Weights of a small GPT-style language model, trained from scratch on English Wikipedia.
Training: a variant of SOAP for these matrices, 439M tokens.
Each number is 50 + 12 x the weight over its row's rms, rounded and kept within 0 to 99. Layers, rows and columns count from 0. The size before them is the row's rms in percent of the matrix's.

# q: layer 7 attention query, 192x192, rms 0.141, rows 0-13, columns 48-95
# k: layer 7 attention key, 192x192, rms 0.142, rows 0-13, columns 48-95
q0 084:35 42 76 47 53 34 55 55 29 52 39 35 48 54 48 40 62 30 61 42 37 33 49 62 62 58 25 28 64 38 47 50 59 49 57 43 69 51 38 39 31 63 41 61 47 54 44 60
k0 091:32 36 70 47 68 57 51 59 50 79 55 46 44 63 58 66 59 45 68 53 51 44 58 47 57 58 56 35 53 38 51 37 77 34 63 26 63 60 57 83 56 56 59 32 36 64 51 46
q1 090:68 38 53 30 33 42 59 56 56 69 48 32 70 42 53 42 32 53 50 71 38 31 45 47 56 53 68 45 51 38 50 26 44 51 52 35 33 51 79 48 49 63 55 51 50 41 48 43
k1 096:75 70 54 57 49 50 67 46 39 66 40 49 35 41 64 40 50 51 42 59 40 46 65 40 52 24 60 27 74 51 39 55 51 38 49 57 36 43 50 60 54 55 64 46 60 40 31 47
q2 089:54 74 47 66 41 45 41 45 67 58 32 46 42 48 53 45 48 38 48 53 49 51 57 33 63 56 43 52 57 62 27 47 66 63 26 55 53 36 54 42 64 55 44 36 40 46 48 64
k2 096:36 36 54 52 48 82 65 63 39 53 47 42 64 47 58 40 33 48 54 50 51 39 47 42 44 26 33 50 42 61 65 63 49 53 34 58 62 41 59 57 65 76 42 39 44 45 26 43
q3 076:53 87 50 60 43 70 51 43 50 49 54 40 61 37 47 47 43 41 58 35 58 60 54 29 48 39 63 63 47 47 64 41 46 55 45 52 33 43 53 16 50 39 58 42 67 32 59 40
k3 090:62 70 68 34 68 65 58 48 59 35 53 64 44 41 61 52 37 38 29 38 66 64 44 56 49 38 63 58 41 30 48 42 48 34 35 30 62 62 53 38 41 64 61 46 44 42 57 24
q4 078:41 66 51 63 38 46 68 48 34 38 40 48 57 55 63 67 38 50 57 35 53 54 73 63 59 52 29 60 65 53 66 62 56 43 54 61 27 57 55 48 41 53 36 65 45 49 18 40
k4 083:61 46 61 50 72 39 37 48 52 51 56 81 46 39 40 54 75 81 47 59 47 57 53 43 45 50 36 61 64 34 57 59 65 63 41 34 40 47 63 49 57 42 46 51 51 75 50 56
q5 093:50 38 67 51 62 45 42 54 41 52 45 70 52 50 50 56 37 41 16 67 53 61 47 56 46 41 73 61 51 45 44 53 52 36 57 46 56 72 45 46 19 50 36 49 63 55 26 44
k5 091:54 44 62 51 56 41 54 45 24 41 55 67 52 49 65 51 64 75 65 56 56 50 38 61 16 59 53 46 50 57 40 46 62 49 49 45 51 67 35 67 43 41 49 43 33 58 52 50
q6 098:54 33 33 65 55 39 45 70 62 56 47 63 52 47 54 40 27 45 43 61 63 61 82 55 43 29 56 61 56 43 43 48 48 29 27 42 29 51 41 46 42 66 44 41 56 29 47 56
k6 097:73 73 43 49 52 52 57 37 40 53 52 50 48 38 35 34 37 60 56 56 41 52 54 51 49 47 43 63 36 42 59 71 51 63 49 38 57 57 30 58 45 41 43 54 47 42 47 62
q7 101:37 44 54 73 55 55 46 63 29 35 49 52 59 43 52 39 54 34 27 70 43 53 54 51 64 56 46 59 41 51 59 44 53 69 45 58 57 68 44 47 35 54 48 55 20 52 52 47
k7 088:55 52 35 51 34 29 38 49 14 25 38 47 60 52 49 37 56 48 58 39 42 26 40 41 57 34 47 35 41 68 64 55 63 70 54 45 36 23 57 38 45 53 45 46 42 56 42 64
q8 085:26 59 54 40 61 55 65 69 43 65 53 68 45 52 43 54 45 69 32 50 66 54 49 56 43 49 58 72 66 36 23 38 49 45 54 37 34 37 40 38 71 60 61 60 62 49 46 57
k8 084:42 50 65 33 51 74 39 57 64 49 56 31 37 33 59 70 51 15 64 48 59 27 59 58 52 65 22 50 46 36 55 43 65 38 61 42 60 47 51 49 68 59 40 35 38 69 39 38
q9 094:49 45 46 46 55 62 39 46 56 54 52 51 56 52 50 23 41 63 40 14 66 46 56 54 48 22 57 40 25 63 58 44 99 61 47 28 43 42 08 54 51 50 46 56 41 58 49 77
k9 089:34 50 48 28 54 61 44 50 64 36 34 49 77 57 37 54 56 62 43 55 58 55 28 70 47 41 47 82 36 55 59 49 41 63 49 43 36 59 53 63 65 45 47 34 70 36 48 57
q10 083:49 45 48 72 50 37 63 49 50 63 34 39 21 55 47 55 55 48 54 55 65 71 57 68 49 38 55 67 26 67 46 54 40 63 65 72 65 67 73 75 47 45 37 44 53 57 42 52
k10 090:29 54 40 59 44 76 50 68 49 55 51 46 64 58 60 32 58 52 34 50 68 49 58 48 48 38 72 46 39 88 49 53 44 28 33 47 57 41 50 63 48 43 47 48 46 60 34 25
q11 086:56 49 39 54 38 53 40 60 33 47 55 58 41 62 67 79 43 36 42 62 68 54 59 65 52 40 56 60 56 59 43 60 44 57 39 49 46 52 68 56 62 46 46 37 46 66 40 50
k11 095:52 57 56 44 50 56 41 65 42 58 37 48 58 56 60 41 39 60 43 37 41 41 72 54 69 37 32 29 58 53 55 62 46 46 39 41 37 67 44 55 43 61 33 61 41 53 52 63
q12 086:52 42 64 45 73 37 57 52 38 33 42 49 45 49 62 46 37 38 38 73 58 61 72 55 68 42 55 35 41 59 58 72 43 44 67 60 49 35 43 39 69 52 53 28 45 73 52 56
k12 084:39 53 43 36 40 34 65 53 49 41 68 71 47 21 51 58 55 48 36 46 63 52 48 45 52 63 59 52 56 54 42 58 57 47 56 41 49 64 50 62 56 40 46 66 43 77 55 37
q13 092:59 72 60 50 58 56 57 58 68 40 54 59 41 47 51 57 58 39 38 37 57 47 35 42 23 64 37 44 42 21 66 56 61 52 54 42 45 68 49 57 27 52 54 58 29 25 79 62
k13 093:49 52 44 53 57 74 70 39 47 59 45 46 32 47 51 32 41 51 65 31 70 51 27 48 57 40 59 45 52 35 53 44 58 40 61 64 64 31 48 41 36 34 36 64 39 41 63 53